Weights of a small GPT-style language model, trained from scratch on English Wikipedia.
Training: a variant of Muon for these matrices, 173M tokens.
Each number is 128 + 32 x the weight over its row's rms, rounded and kept within 0 to 255. Layers, rows and columns count from 0. Numbers have three digits each. The size before them is the row's rms in percent of the matrix's.

# layer 5 MLP gate, 192x128, rms 0.0782, rows 0-191, columns 0-63
100:138168116134207126147174085118133074099085135106104151136116103105128079141113173087129134167138112128140125076116161170152134139069099167120109168170087091099138095093105124167126139159148135
103:137192125084149111087134146151118180115156145143117137109125147121152125121099176142177151151084116112096103104093139178131122187121118103077105117170126105141102165072142103091115143080133115
098:157117090052067085121113119107092149181119124130133108164160139096127106110130126136111071125118126198123155147145067082097086102115104144108137139132152160139167123113134155110106117163144090
102:129111167128129120120104122140163094115163103108148078139122143154119183147115112073073129109119114169116186116083178187126109097095155124127085079144092162088077130172092047128129082120094162
097:181102116151140124096093112061136125098132149144061114160143187140199102167102165125172147114138144112101083156168128156180100098151109086126131108115174083123094171101126107146130137157165090
107:122167109117151167120122150126088120127136168103136160137137175126066141149126112190084167130123124052142166118150161139116091175125116115071106180156089137079120123173079117122164143133119138
103:171097164109067115106170129145185143122102079088115131129122123194169124090129171151127107110140159145087103142172112155140112109165176117122137083103110077153098159104143145067195091100135076
101:162106137108132125155154046098148138140118151183077125185100132153165108143149116111093109117140087132140182141125131131136110169077122087139102116187143091143226197168122147127200150112136133
092:079188091164139185200157155130130104097115102121150147091125144137101066164112154096062136121138170106162186130119111108118154149092161144142123162156093097143133149114130138117170101148100168
104:092106109108175116161064094142083107144133092142138135135097142152119114085148127130138170143158139061134139182170152144097165166088142156100104187118121086085091139116138142126124075072052152
088:084106120195122125107155147145071209117107152076106172189128169103149056126126089078175139108104085086107104118073091142123142128133142120136064120147172105191129135095139130089093126152131117
097:108119163116132164116097169116162150128152139100159088172134110165166123075189186160172156136174128171155154105138131126122129127122128127132132118098180111120213117131163105157105124099142158
101:146143104110103156092127140144133145057133118091131122105129135080077073140086155164123152146170094120146108081136085125122121121142154157089147132160116119162094085148084114070195100126085123
104:191128160121078139131156155085097103095139134167113157134156195126121145134167132103200099187121113093112134168169159108102150067128186087182172120135149150125077081131071164132169109137158124
098:182108128068141133084122102169110156085110115143108179164113110086114113131137162136092088159146167172137117164125180131102129140148132188107092159122136137110067117104140083125152096177070118
107:117123123120077104062091094090176100105169111109129133169152140164137144147145182123123123119142203138140176163173122177104114138084139099161170119131153132142105060153182131129135103113141136
109:167106166124128171136092052131180132161103111089158111149163100130198158116140153095044129138142130132104090181137134154171131118079190137117200112121149144145107145117116123163157118090099128
094:135147164164112074130156133114135104103166061085173149144114146115101147103135083090081189172148151141160107165149102132117129097148052128102130102095107154158138090156131184081094101096091080
109:108145135068151123155169119116084159197100130094117077127135163116139102170125179130129098075085155165098127122130053133142141162152136168181135138148116126142134157114151107120139150147081095
098:114121077118096158088120088191167085104171095155154132122165101099096110074118135096102129151164088167146155143153122133126056123178084188109124093122124139180132137153160071133114135086155179
097:136106127094074131104160202149112153140196117130139130191113180093113103163140104105130165121151129158115155127133154187138138083122146110144159034109137108128094087065133169156109107094121104
097:144128137113096091128145091149129152138144088131093140144105153156101115125104051126128121183110121128155079121067116103128114158139189077140116115137101166183142129158185165104126174077171109
088:139191141100119134119118179084121107104058122138200109131184136176124114143105130103116103170036098193123156119140133122105126114160126129155103083143109107110139142048118106150063122102192127
100:157087135118245127137177099104141092157183167135112157076150124155111143102109112116114125097169175107170126102109163127146184123141167115123158166117149114181065098112094147107171118108155095
122:156144201113120195150106123170166110146143125115167102091150119146127139174128048161142127194144050118153126075112190170083106195161141127073170129093117111129132159141121119171190174117120135
091:123195147131172160151192129186158141128163118146134099112127189107096138162153125098067126150123176093104101141100115146181126160137143177134175157072105115145105104135125104105131126114067178
092:123157131106184120162224074127141094153170126128089219121162105189093106084167120149133144154176120085092127141154105098110136140088117153127138190108112147148078191135099131122210090078120152
088:176151109135079132128105122106109114096114069074201108153140188121117107107115125144135159160123171121091109107070067169145134118169169158114111146086104155130129153110134166107139137100141149
100:098139144186132150135070102081207117092144136168087153069174104120106119135143119101068081075153076126160192186103169189163145098140085183096087115140111081096091168104154120150189089143099147
078:172149163126135132141137127085126129103147082103148140128144143148178159121169167122088148120108128060130145111110105148100164173112107115153126099139127122113103107058146122128181108146179133
107:111181067169097202097121129128175169157128132161153130127142136147161116138122138123102105130128099172127106111117116123135178159182146178144132144145218129158162091089106210161151163188129152
100:119148140091155134151139203112128150141133149164155175108198169116105163130151157148151091158123139103092166142116137096044111076100062146183161197117154142082150040096118085148136157144121145
100:139091069109122109096152068098102153112126148060166162080114100163146129130150102175057110109118105124087149120137103089109099161138131073154122122077193113138157176139184110134157204104111124
091:156163094104129098113127161132060129130091103131096116134093075132153097131147146098102080187098087156126097178090132156080129121138124089097111143050125058144127127108124107066130155126177166
110:158122080133177137158144108145105136149139094104205131178125104154110137081087095083078147172097147110121175157077136118126149125068108154101123128062154215140168201171115161163094100088109129
114:117134129095134164085166170108129145070127174134124087086108129090104088189149118150114113098164108183116060120092041089169169126144117131196135106111068129171099069063125162130166080173062150
094:104137152105120096123150192155107192122118149106136112080102105139143123096157160135103198144135158079116190110088053130157111120079163113097098119194105116186117065073118132069123156124141153
103:171113162077108172138125129166104130137141090194138147180059108139126165142131175138178122120137060156107147120060126092134088082126071120161144084107094175123126107110149149151137101136138186
110:089115139175121113106168089108135158132101095126079179151100123144151118148135145194154151152144131081122093104163113106128197144140120062141116110170140154152113060153124169115140164070154100
115:081160140147138166145116087125090173213101107130129106112145143096180066161199098153120156113154133084126110123128161121154200097088097062135125074107135108112181147166153178135119093110164084
101:131107165089089058153152162206096107091102144128052156132182147142180128122102131138155137130200156152153129129082174111077163087122142122090095117142136134123107167123087126091155125126137068
116:135158156078156174129108107149198170151152097113100095128069191152162099123132099165099165099152198164150139098152100089146199135079097151150131096136120106147141139138125150125124158153114140
105:099111112127090150136083154098072122097108149175113100113094122110131078112083136129183141138179090183150130128123155122148124146183146075153076141132123089114140113152115123082125200169162159
102:106080123141116177135150173144190171117111103113134122128158072146147128140145097153123120194154157109123122108075114144153089160092096162111131122119088103093099090079138144093110081120115169
100:178169143155095101118213163144187164065162135181153121088154113127088136084140144148170120060130076112145055096091084159135106106129046143125120161109127132134094105103126150086111131076154157
093:112177080079116100106119135105088100147161181073116142162144129123092114108136127109112153158142117111169177149159138171089125087147119071120142120112196133125122177114188138132140155128111163
108:151066169194145156173111109166138185089104089155139121146107142104099093090135138103157204138104162083152066150134109147171138106182111118188077098125096117153096116180174123118147105109170131
091:132118172111110219105166183093161128145119116078188121113139123037087142135128121096159135196159112170118078138154126106054081173133109120163113091135078128130124120133074144060089156127197178
099:103140137106117086118065129184160167115134174124124127087139088169165180060044144120102127154182102156125139149138099163110151175138090113070165092181142090125118164138144135182135149110136120
102:117071085134172182125089107122172081102097136156092135143143194090115166189133133114073124166154141131072156140196159120065110122098110132192111108110133140101123103165143092130081155116082158
103:143107090120103152113095179078096118098112188148134146125116150086157149136160193088111123122079088090181105092144167144154105128135116178115128143102097117110098140144155082080127108106173149
102:086140126155135213110133106127240095110128046155150111136200182127119092061138144135116087089127150167133117110144121117184124146139080143129142075087080102102134140129130065157114156086184122
099:102181153022168179121149161140100141092110143134183124144092124152136112163147203173179071144145134133165112150140163090201090120137101152157110124163141152119152164138124142103141078118101147
092:178150182079111142094158132165076141117067097131151099091095148170155060040140139151158136185153159117159129104081164166056172092085163158169094122098079150132153141089105080101120122154114120
103:075115138132138148126154113161099170115134112133137111132103127113149135204175165092104183155130132115068095118087147148111064159100086090117144104101150135120111125083226130167109062163125135
106:133153051153097108101114192069203114194111154178119123116196138123108081079078168120149099088133136139135118177064141105167191141079134118164072124171083126187100132177115126103139082114162117
087:168116133078139161112149181121147095134094078131137090176109101102142169155158156112144123157097129124144126067103074108098150171086091155116197123097099122103086087103137143095134214112164133
100:074165090104116140160126140131165155121133175177125130132069130149135123144125160158143099146106099168134079116115115130183109100103129128141111132162166097191130170229160122113088126121111118
098:084129170199185120121090121154153151130128112184101201074093207123130076116137106137080150120148103100053179081146098144123137139144128131144085118147156124133108118164098110122116101091120115
096:109125069155131136142105180149144120077136138147125118120159144091156045142151176112108165092176143093121108168158112163114135050161158119141144124097136142181147169081197093077185097132129118
096:106144081121135144093147142116131130133142101194112147167165176097150100085097180099064173107052067118197078122116122112113124126108133169116148107138155072130173119164123116069124123107149183
102:137156127134102208145059122129136189091070140098145124114149108155112084127090087162140105132090100130137119063160106161122089155147136159148127136075126075052124188075186114120097095153188077
098:128132112077130108162170131168141165150077153164171158202198140176117172126107070086053139157096115092141119139169126174115160116140062090113155135104139126090174119112098109155127109101116155
099:133057093151149184135091133114127182139126133181128113162108179114169117152161121120101133177132123106130128144171153102089106182134168139094123087156182132180120213101119131166103122130107134
089:194153120131144109146120180119109148112178196125086118078128126103100155125198110130076124142112109111102134123114094108166137126145110096142116118074183124117219083177085159089130123121114207
105:135120058075102093125121064173071078114113069099120120139124118107121109079142145170164140114143166187112111153136101101133104101083127158184107056077110155141153154118067144144105206134172128
096:162125124134160116048097121165128165187156114161128110141198082097127164080082113189165136132110132116171156087143112114101121111143073144115096094096095106090135134078122134206112098076173104
102:121119173062101075125098135154148112138148091114128135131154158110123122104109098095104200123083105165113169095109118115129119083084141093118129124074136162151134188107186163123132101108165151
106:082143133128097128142077089169150126082122064086132119095104115161140107125152118150155186130115096135132133129137168129080160109213136171141136118157139090194104154121131142117102120113158116
104:106163084172126152112171146146146144087151108182182159102122137156149084117089156117140098136140118131136137152172152064081109117108098076124116154126163214089131176152163141113141115060162128
104:136107134098107134093130171100057063113123089099171113118120120133130100141147187105103101127157158076132140179166099107160062181069136149113106115089135117104193145153079170098110125099156123
103:108145066106183095118136118069084067086119193103153131065159128134088136121158085115094134048140147076097178105145068159155165122133144188124104164075113125106161101091102159085132125158087088
110:135150155088097101152145060154127174159115133139166086107106164143208206108094164128085140125070154147170161092136097134126083111126151123152129132090114180162119148125138130145095139125100064
080:196084136081092117150147129127116127124129118083119143169112131149149112118121094131097133152110098107058138130128119136054145154081123130191090170136145164128139168100177042160126168124135152
097:124164220125136110113063154151097078144060120168117134141122170108102089058123122082154111129165128091133148140069080163107139179121084174091144077085101167134134158145111125089108100144125121
098:179163098133133090122114098105132105100129141136116067122151133131084092074135136090130123148146124062122134117112079140212121137095123167145122126151173116112115107096125149115167109153093202
106:193109126095147151107119186105053100099103141152119168173146047089066133192096144095128105119128124170188095186104092156161119100161109136155173110123126201059106066114148159135099144166104100
101:148111132125192137109096096044118058124081096153135139098109156074132166144108098095138151115160215076131126048122149094096107114127030171169113191123090100100133143150128152114151162162156138
085:125116064107154089133103112110150139160172137137116123168189177118102111106129124093140123078132089110153186121081114113156171093146107139127115136121151089042155124111141107079163120161145216
105:145161121124097201142186114115141081133088087098158192109137159131162126124150080178148153204153091167164183138164150143187133182104162152157110130156142165204142124182155134120134112113079086
100:163165179124122073132145074141092115172145132134189087144137181149157103160139146087124119143143124080193110151139180128111142094118162092103192115110109156081144146198155102147132083096133145
095:084170106143117116068120141132108123072132175146147154129131147090106107148136221118137151145088188098160111131147125164098087107136148152160146171106100106132114081119104089152151117128104106
094:077156129119112131167115176132165149110114163133121109155100150121072196167133125079108131165109147134129073125111134107095113133094094132125110075060088111117160051118129148075168160137159122
093:121141161146164115175199162121143137115140186135144153119135065147176163209139161039128156118137093098102056137101091122130080145117109144113202134087173074131116143182183150134122134133075153
093:137166104155100147118112158149116144148138118176123084094164186155175098123126123146127184119096170104166151147142110115089109125154114135152128068137140141068122145136131121161160097060101150
096:124102158145125179102145085114154149148099137169156173136129171098169148106125101108148104106150102156124202094120179164138092107126114071152059149181147113124152144128150087129095096156122139
105:125141140142123096095091135099192129080125142134151196156152089154162113142134124124089107108180107198125157123093129158097173120163112125146058123097094157158076117126086153155202116145175177
111:092124139132084149169102125181204088132207139097107207131100126105107112133149153120103134183177078119108132132155090098137146118163137143113137128155109098123166056105095167089086133140133153
085:136141123165106129104136121132129110091122114158188145120129188118131130153069114079135121114114105102137151139101182173064160129168142194069160097117166159156130129050159074115113136097193118
100:175111143120138105160143141160116110183103108161117106117088219159116127116139069130109219187085085121155094112106101110128120121139135153146121109130117158137139142147107135130155132129151172
078:137233114077105100109149165112128126141119147137182102160139108146118125148149149045074166081110115149119110091124135147131175132136144080124115121152158106103108094104115137083145123158114166
099:144139086121108113110061148087138166150194171139135196168136077130211161099128129140130176092070132123169112109139176126112156134091123096171152092147131130112161145138147116131185136126167171
103:130153198129118106115092162135097096157190174111140121161154099204130176114152099154128080165127184170153129110156162097087111140084075122148158059153114206092070097132142139119120196165161116
107:118130134109138129124130145147096159221163184061190095154108081154135119155143117137103133066126118109081018141183121128112085113104063175176141063103123118088105132142124127100129105126147095
090:180139119138158102105139181111146133109142146115204079140134132128143117114122177121121072153160145131076100035142178149154130086150119132144113128144130083078111117101150154061100157094154150
104:093099076080106123147112128081115102124120154112127143133105117157167104102148077109108098146191150059130154178135077164118127122082177161189147137118146112179063099119123135121130081013183129
099:140125155109113150077157087083127067165072126126150119097114182172142144096150111092125158119120177132137173094115114153128136155156109127078066188120140180142102150139149181092128160171079125
111:130120103165148123143147119150137169130166122091113158167155118143062065154103123125097130126145099137069140142157149187192159144120123115127091097117078134122174098138127128108102120129166136
103:135138082102124114164136129155155145108062188164151115097139166102068137088108133157114158138169157075125066131127103170088144117101114084096085100130117108140169100127107191105103154118132127
106:129104153099103119064157143155094120159110112120097134112079096114143136173095112136125144155090079108094077124161159131137067204110105066140109102150095076167113172076131141051123164154140158
101:152171122179114159133190137158102110132096211108153089100150104166144137135151096066124154068111156127124143114145126098091109124154089148118194090108106189075076099120166132092145150135094113
096:191122173112137055169149111143149162126155108156140110146125152149083125082167097127182103152153151163136122119127139097167122125153132130115114047114104129121142124144099150140203174170197199
087:120138104127089133174171195110173080121144156120172155120149078101152118165148140089159122085062133041167153114087099144125182153132133078101164137090068115126098078099133176127153130113167114
105:132141155119117140159109142171154103100123161089101120091111165153053126169118102151103096167072136146110117142124102130172093071140116147127161222106184155144106149142094101160145113169101131
100:134137117183182126105099113132152131154099139150173141082147142134096147124087138108070159071108096171156156103124091132121140089140164094073153140147116151246094127108113121147109205067139158
101:114140115147205140071067136093127110078123103138128113132146109109161140143079143104118068115146094136079145182126137145132137121152107129178154115122126093050150148128090123090096087132141126
097:160194079150168177124115117152115110142159139090132115150158137126150058183138132160069172142077112151094193117181143095162098122176119095120082131088095128128160148144179187128100087093159149
093:144121146115171134083144096118135133100118085122152165072149119153151080130087090105137122131177188146189121042118078134107107154050103123039133132148094165105105097104130134114112095098146154
109:176104127122108177105142125125153086164145196143155155146081163147158161108162131104140109146153121159163101158069111175117111140109171140091152157113105145161097151109130171209174119181162142
097:157134158129104099125142099113086193150128121091115138081193173095118104180090095154066110176098104105175202106144094129130113182127171029162089166090149146122121146122090127108157139115125138
107:110139157160152092139166105088201066176075130129101126162182159135080148118108132162129136133174122162128127160068156170176136122140097126142144150183104097128152095167054112126078107082175182
102:178165143149062163192202140142106208089181123129146122128077103167099167092162141133115143173107108160154132147127145068133112083113174130136172134092176180096134122073135093127144112095108121
097:155155170164150173132144159136117153127124158054118090095135158136138173124073095094115111172140161124096122091084077101124117142083175155067166134114100090132122114147159171128117098133130133
103:118132150102160133149128149111119192172104146113174101130132125140167086130150117225133111040100125117149124134102096168057118138104127106128098081102139150104150156175140118102095154212149113
103:150085153067108148098180075134120121127161121148131179112101152192141153125092105150154127133177100142193115116180087118079160152105056132131152180194134176166132140127054142193130130154147199
108:131134053104153107153113113140174101140101120093073094119128075159128169138038133127062121150127103185156203119073210128124154095126097155113065150101087112100119099131113113107110115160151153
117:131138135131142108117142132121145078133102138141105148125161099113105084127149138163112119181126096166059102123090136129133092171188151158153114124128148180143073089121138072121070100115132129
097:156126081141110084112082167189096077148151101107173122160103160201148119126158111108140119132117202136110108112134110132140073133084184090156134140053079105131150115104100114083132153086147109
091:107110134092155106139072119114101103163131085183121145087156146069051137080179093154168123085097134110148154168141071189135150103165176098079153141116068153187072149171142112148099091159121161
095:058078086119117127135069109126137160191067127112103085136125106126122153114102176182117132138154117127076150173141126097097123151150154106129094114106082160078044145165102161179150134149155142
094:131159213099068155168099116156159165103190164122153092193158170140109108137106106136110141074102124079119140171117165106178137075138138105131196109155161151146096121135140166135105100122190185
087:124184207084122106146182103129149115083152081105156111110183166133165171118132135100087150131077086084087148091148091139067101133131156108145155095150156122175108116165132118130144168146167187
117:135186110119151155118114114131111130078100147149144150163122097166117138046068106187113119115131128107131153054070102157154135079191082178133075173150119178161099061091116124082095111115129147
101:158076146093123190137151165104102078095152151119198170071123122165090164125132142120143092146108101069105164102110130087121112137154081112136119131152183135089130037096133121105131174115079174
099:141112153063113200141159063167156119100087122139079179167148160140073146068123162096145110167135191146048164172121102119118078153123141092152072110131150137112165166173129131158188131191113140
095:149096135143117125144155089107130166148111144133108163081133094161140136083177115124122163167135170112140110118126088113171168069114178093116144170173191134111070125138048147166110173115131157
112:139135125129119132132107193141116139119108129148088145135092122106182165162157147056165113195166114057157086141147094059131089140144070126144157087185192178110073087130150130176134111087101203
102:116155152210130192120070080183080137118148104091156141146131105105126123096131144166191126146106152133142157176113111148154126127095160132164162157152147150136150164099083193162197123070164104
101:146076136135137111104115210158161130163155162119193133164131212124143086203089137140152108143116174034086141163200181144140116158123156116107177077185166161101139110112175135170179121094093106
107:116113145217163134114116052153162130188166125059177154112115116172128109124089166097126155136148136139167091189136144113112065094136126130144176079087140121099154123118183107097116132102134150
090:144132108153075105113206110087053112148172088060133095055135098131137099143084135152100126176153089121142154138127102077137101154124133068186125101101161128109098172103142166047084109089129153
100:052101152135155129109121121176194107116085181110152155113126121123127158170104165133100137132095164123124138114104133159077158079140090119139124125121129115129101157122167130098126102146168145
097:095091115107064067108109158156119125196135134170129136125138169134115110127092146106132143121131159135099143119118226172138172120148140119133138133108130128099069064150170128167110096149175114
122:111084116155104106119098123225145110132113159062157145128123086105132133076118113110097149160109128165106112131135150151144037150158104129118192123127101149093166105153146101125174164161105135
086:194146124120138133127142150113118166110124131140151049160156104146136088144142145102091089122125081119158125094157119104133099142114140162171145182153199170100083147062103142152116093144165146
111:088094088134167186162132170137147141120094142113174121099092110098050071126089135165115077139140127073087117105189118180124126149166103134175075138124111078113171134122134110163087113151182147
098:109103145175141132102136110075128099090125168095113100177173129202116154107153181110114139156148150068125110108149094138099118151132105044134171115202092135142147092131138088116118092058120110
086:132119102140169121116151153104098168104141107178150113129162114129110139073116132158088147132062153129133070062099096107106150088138130153166144172142103114135135114097117142085145100171118158
100:171141186133139153167108107181072131091142127163087185169140155081078185163119132108102185133102141117109167074128106140151077132105093096142188151094189189138106101138094115130107104165129070
110:099128152146098134112071139117130079105095141163116145131142156132132116115108153107146100139077156095147134153058065104161124152113155150151165164166173093095134085123124129081077099136175131
104:094129147152158141107151105127152212145115142177122194200136119080140107130152150113114146103130128154106068128087134172114121156076113093129138138071108139172069154077115070155151133143227054
104:155134183090137169127093165131079154118154192186114132152165100107158179084142123145150073129106163132123125075133113067130113165116146161148151145126148203128099153150162089234086095160108146
106:116123129151128217128170124109110133129173103155165121109147100109144073113101100093136164120160071117137170158120111177107138136109122137130130141108103106131164188142184092117132106086152185
097:031085126122151137126106120116141105094142096114135151120158138101114081147108157110142134161112118064146070163133158151142146140133094103176107127142134099144160154089012085073140138145159108
093:126050160056094108074124097112135142150120106122101068133112120139148082144143147092109160188186077127143124144113205188065119143122144124110139143158136129100113110088168162110093122180158139
101:108123155114166108063099135126089145130140160126097079157161155103238082095114181187047107095139187114148154105108138128132146054159081148173141094091153118123148152148179142075092090147127129
106:139153116093065114103137122191117077056125162150097079146140119147175122074188148108166109114154123126076083071110066116172108121159167127109101131105110145130108130152158182164118120166104131
113:182115088077107127118106115099109130114107141116098118105132139140181169080112218160162108174134081153134137164171143113130135148129139079083128146099195105103092151121143155125127120155111105
100:065149123150143109103108147198114178155129159082157119210131126131092117105134121121066128148150139137081160122110150136137189108168116042071127142137112164113130110196120169081151101138168105
101:159138110124153074117152079131133128148104118124080085088116142118138141139114138125073111147127148116098162101091150183096127095117042138138153115080125128177161213162082161161151091118178165
120:127149127093101102129089107133112125146144104120165144143141126116138059147113052127111180129156167101120153145135123116114154099172085157169170137063138090119115143132145124148113103063080104
088:151193146118107156164112169095184144187148112166113074155139081106106168161090071137075164147145110134094072132102117145130210122145132099120138095145092081120068122119154075112165138201138137
097:107121161111166163119118105068122172130116136169152106143159156115170132042130149068136103164155140112117134107093130124130113146111133103069047147132091155089085097134135138203145153131121132
106:169151129120193148156113137149158100127103176089139067110155096100158122150160167150172119184103144076108118109102095075148136079177138130106101112142175145107110128140163165152077069121156167
092:113151107154170152197105083085097132130133114130196152099142150176086133100115145104101144071065116127155121172076123088092145118059078164127157091112089118114124142193162163147143132119090111
108:078151160182190111046084130134113150105097179121117110173118121188077068126141124144099131162096101159084115150129133115101142108177102125167065177150083125084181117098128097105110222127148175
085:144100154079118130138103152188119137119135120104182160178145151112064121139106132117146184132159126132122128146134108156069123113111180121103129151132068112130042123142106068127155169139161151
086:147118207101111147129126156086136128111125118109078153156087108137113185107121163102071143139195166076133086176113077130089154131078126138101146125107097104127109138098069182107107124135146137
097:111127135133137141134133094133196149090107075058187123114154166123141122138029103154147103154112141093160123122086138140124156150146150193088130161160103115143132092094156085105118140133089152
104:078154161125095203099162154153107130178114128128170183140141102092119158127170175104147139098139089116093132101120088165114152188078121081100100107111091097101104165157158146116116146135136178
101:103134115119143128141117145202119152156143134068126085106097105113105160194139165150127120195131131121176175088106085161125107149082146104156094170116159164144072097129059144109181122131128127
099:117120159093134151170116147107112140092158135091099171117144111097176118135137142105135151116133164112100172136111152140204122144164103143145121141145072112174175106118139141064104159116151136
105:120126113128117092132149089099130106120071148149110097104170156135134116086123166144139177135141208098118160139151152116131076124139067125138205098165130119099146172178103120103096089161141079
100:172139062173125134123170105160082115198093090111104165125102169182072100070075099139155158143142117128139127150075146121083102153142141128138172108125158135102171134109121130143138136080121097
097:183069149111085147105123107137164095138144067170149125094113099130165128129089092104139107182118130131188135144126113129127136100108083161137086094149191092115135125112148135102168123139134166
087:131126134133150169130125136121147136089130029117202051149098171119170169156104149092113188163116118105147086100119190120108129125103123128087126116129148107142090083104131105102107161105196108
109:102125107166133043119157096165149135173132112094091156127143135119153118149124168130157085114176124154121161145166099153157128146117167045103106182074178163119069136120107131122142131135081040
112:177141134163132164149097136101129091131078122132094086120080139149218133146135144126118112119155056162083171074101132058119122093167183109085117146092139148118128111129087135169113161135128095
109:102126098071101156166161114123133122163109170183147162107116163109123133162101099206131163104152166137065154141097118170100137117064167138129155084122131069116102104166103152190108139112106078
109:117103174140119160152130073167142102147165143153143139133099158151150156120090181123193079110115152087210126106088112178122150091174139080118123168106101099122102172173170128146086129132183156
094:158142156158140144094114112146117135115150144113153113057147125107112173134128170157167119100115081111071098122114123199145159197079155100156166115113059109140146095104097115120111127142158141
079:136160134146155057124161149193097109077092135117135104120156120084077145114116096123128103128138116074107098134075123172094175075159143112112197162102133105097163129118009120140135158162147098
087:157150090102163104080101141127098116132122137166135154140173066090136086097162063153165163132000136099119124112138113154083083158068056089094138089180126134077130080100167136128139116115112167
092:138169119128131082144117150150140081109162078140138159203144109104090249117164146119172083096102164053110101105063135145083126135059107192113163114112108140163119156126091160169125108128137160
101:108135163166098143173103172152129143146128093140152132090094191117155112135118188038067156151152091091077095138065183163111112104099187130165131139109124136154077157081145181107143114163150123
099:120188128146129103110130146094201117181136143095173089135095144137121168124080131194152184124111146155145126135167110093099110067104110201067155135092100131109107138182109113135161185113109148
087:116192112124133167081130146130157134138155161141166144133129121117125143124162091081121156171166102065134173100107149145167209179145123097179112153104137184134143124207189077065129118073129174
105:145166138167212097185180131111091143097123132193155185154102110094186110136170102142108173102183149118121083092169058083133181108083137091177182170087117105125111153160088143166145072139088110
117:108146140115118168134127129148147139126034179176122164081088142191120148114168135187146180114110122162049114099124118127121227107132181083152147169129181152121186072132066121128107131150152088
096:184196150159137177076097160167129070168053133135068088146109128117160114095113150144179135120138145102101131077153115090131109161166142166153153158106066127109132134071176172128087115154117070
114:129118136112171206113136181120125176213150159141113157152184130116125175123118141126158141163159110140113129174096150114145249110100152105106184149117080132162110140133127168117156110098178137
089:120186133127144118115096121059141103086059109185145119097114108159164138149109167153110167086072168083143169129091073121177125178139115161145124090125108201177150101071126065167156120123144120
085:121149185165094101165118112156191103105153144113168108110044105114080140164099136149144140165042127100141146100161109117127075081085105067137116147116124120108104128050175131143113144100126143
082:118182116104121113135095150142087079150131112107103129127114114073080154169137084099139135134096127093131125047120144114110128137075105105166143130076106119086162109068089140093181111178138147
089:111191144112054129163165149136143136149128162217103136089154135110133134138110116097149161086153167164168101130146085082113103126149165133143191098158145105135150187102097182090128164125123153
106:144160105117114073151131115121136161126090116045086107102131125133141078175183053098144172171133148155067069152156135082154127111141126142150078077135136112125153157156136131122101144130173123
103:125121165115187139152016123143105083088156116186168129119111075110093178115101107133123134105086150125072138130193101147138161197103117109157181125153115125129139185131094137166129132125130126
093:127135163159133153139120160159065136121107163172136059097160175119107117122118172103144192152131125063146119153097080107119119082105074138166137125121132164112108123098100077068124166088097110
098:086192113161091126099143118129090125132095093084161161119130081175140071154130166135092089145119104080056104163130152144081109139125130115132136101089164089158103126149068119087159075103148210
094:144110095097111129104120171157111080109150135154089115149164129129138117113052156128106146098121068115121163177166131145150114139095169184133060077141087153213079089111083165101146122168103047
104:152117150103134082122112124169120165194083155157134167132071180161110173049122147170156138094021117116129127150054060168143050166122113135163109143146110115076131175152154127107145120163145124
097:169095079114093087111141131176106123174155094108102128155162155187117147149158081102109144157083110150095139140121131047135125148157100133164115159119098127060125137164093113065105131115073165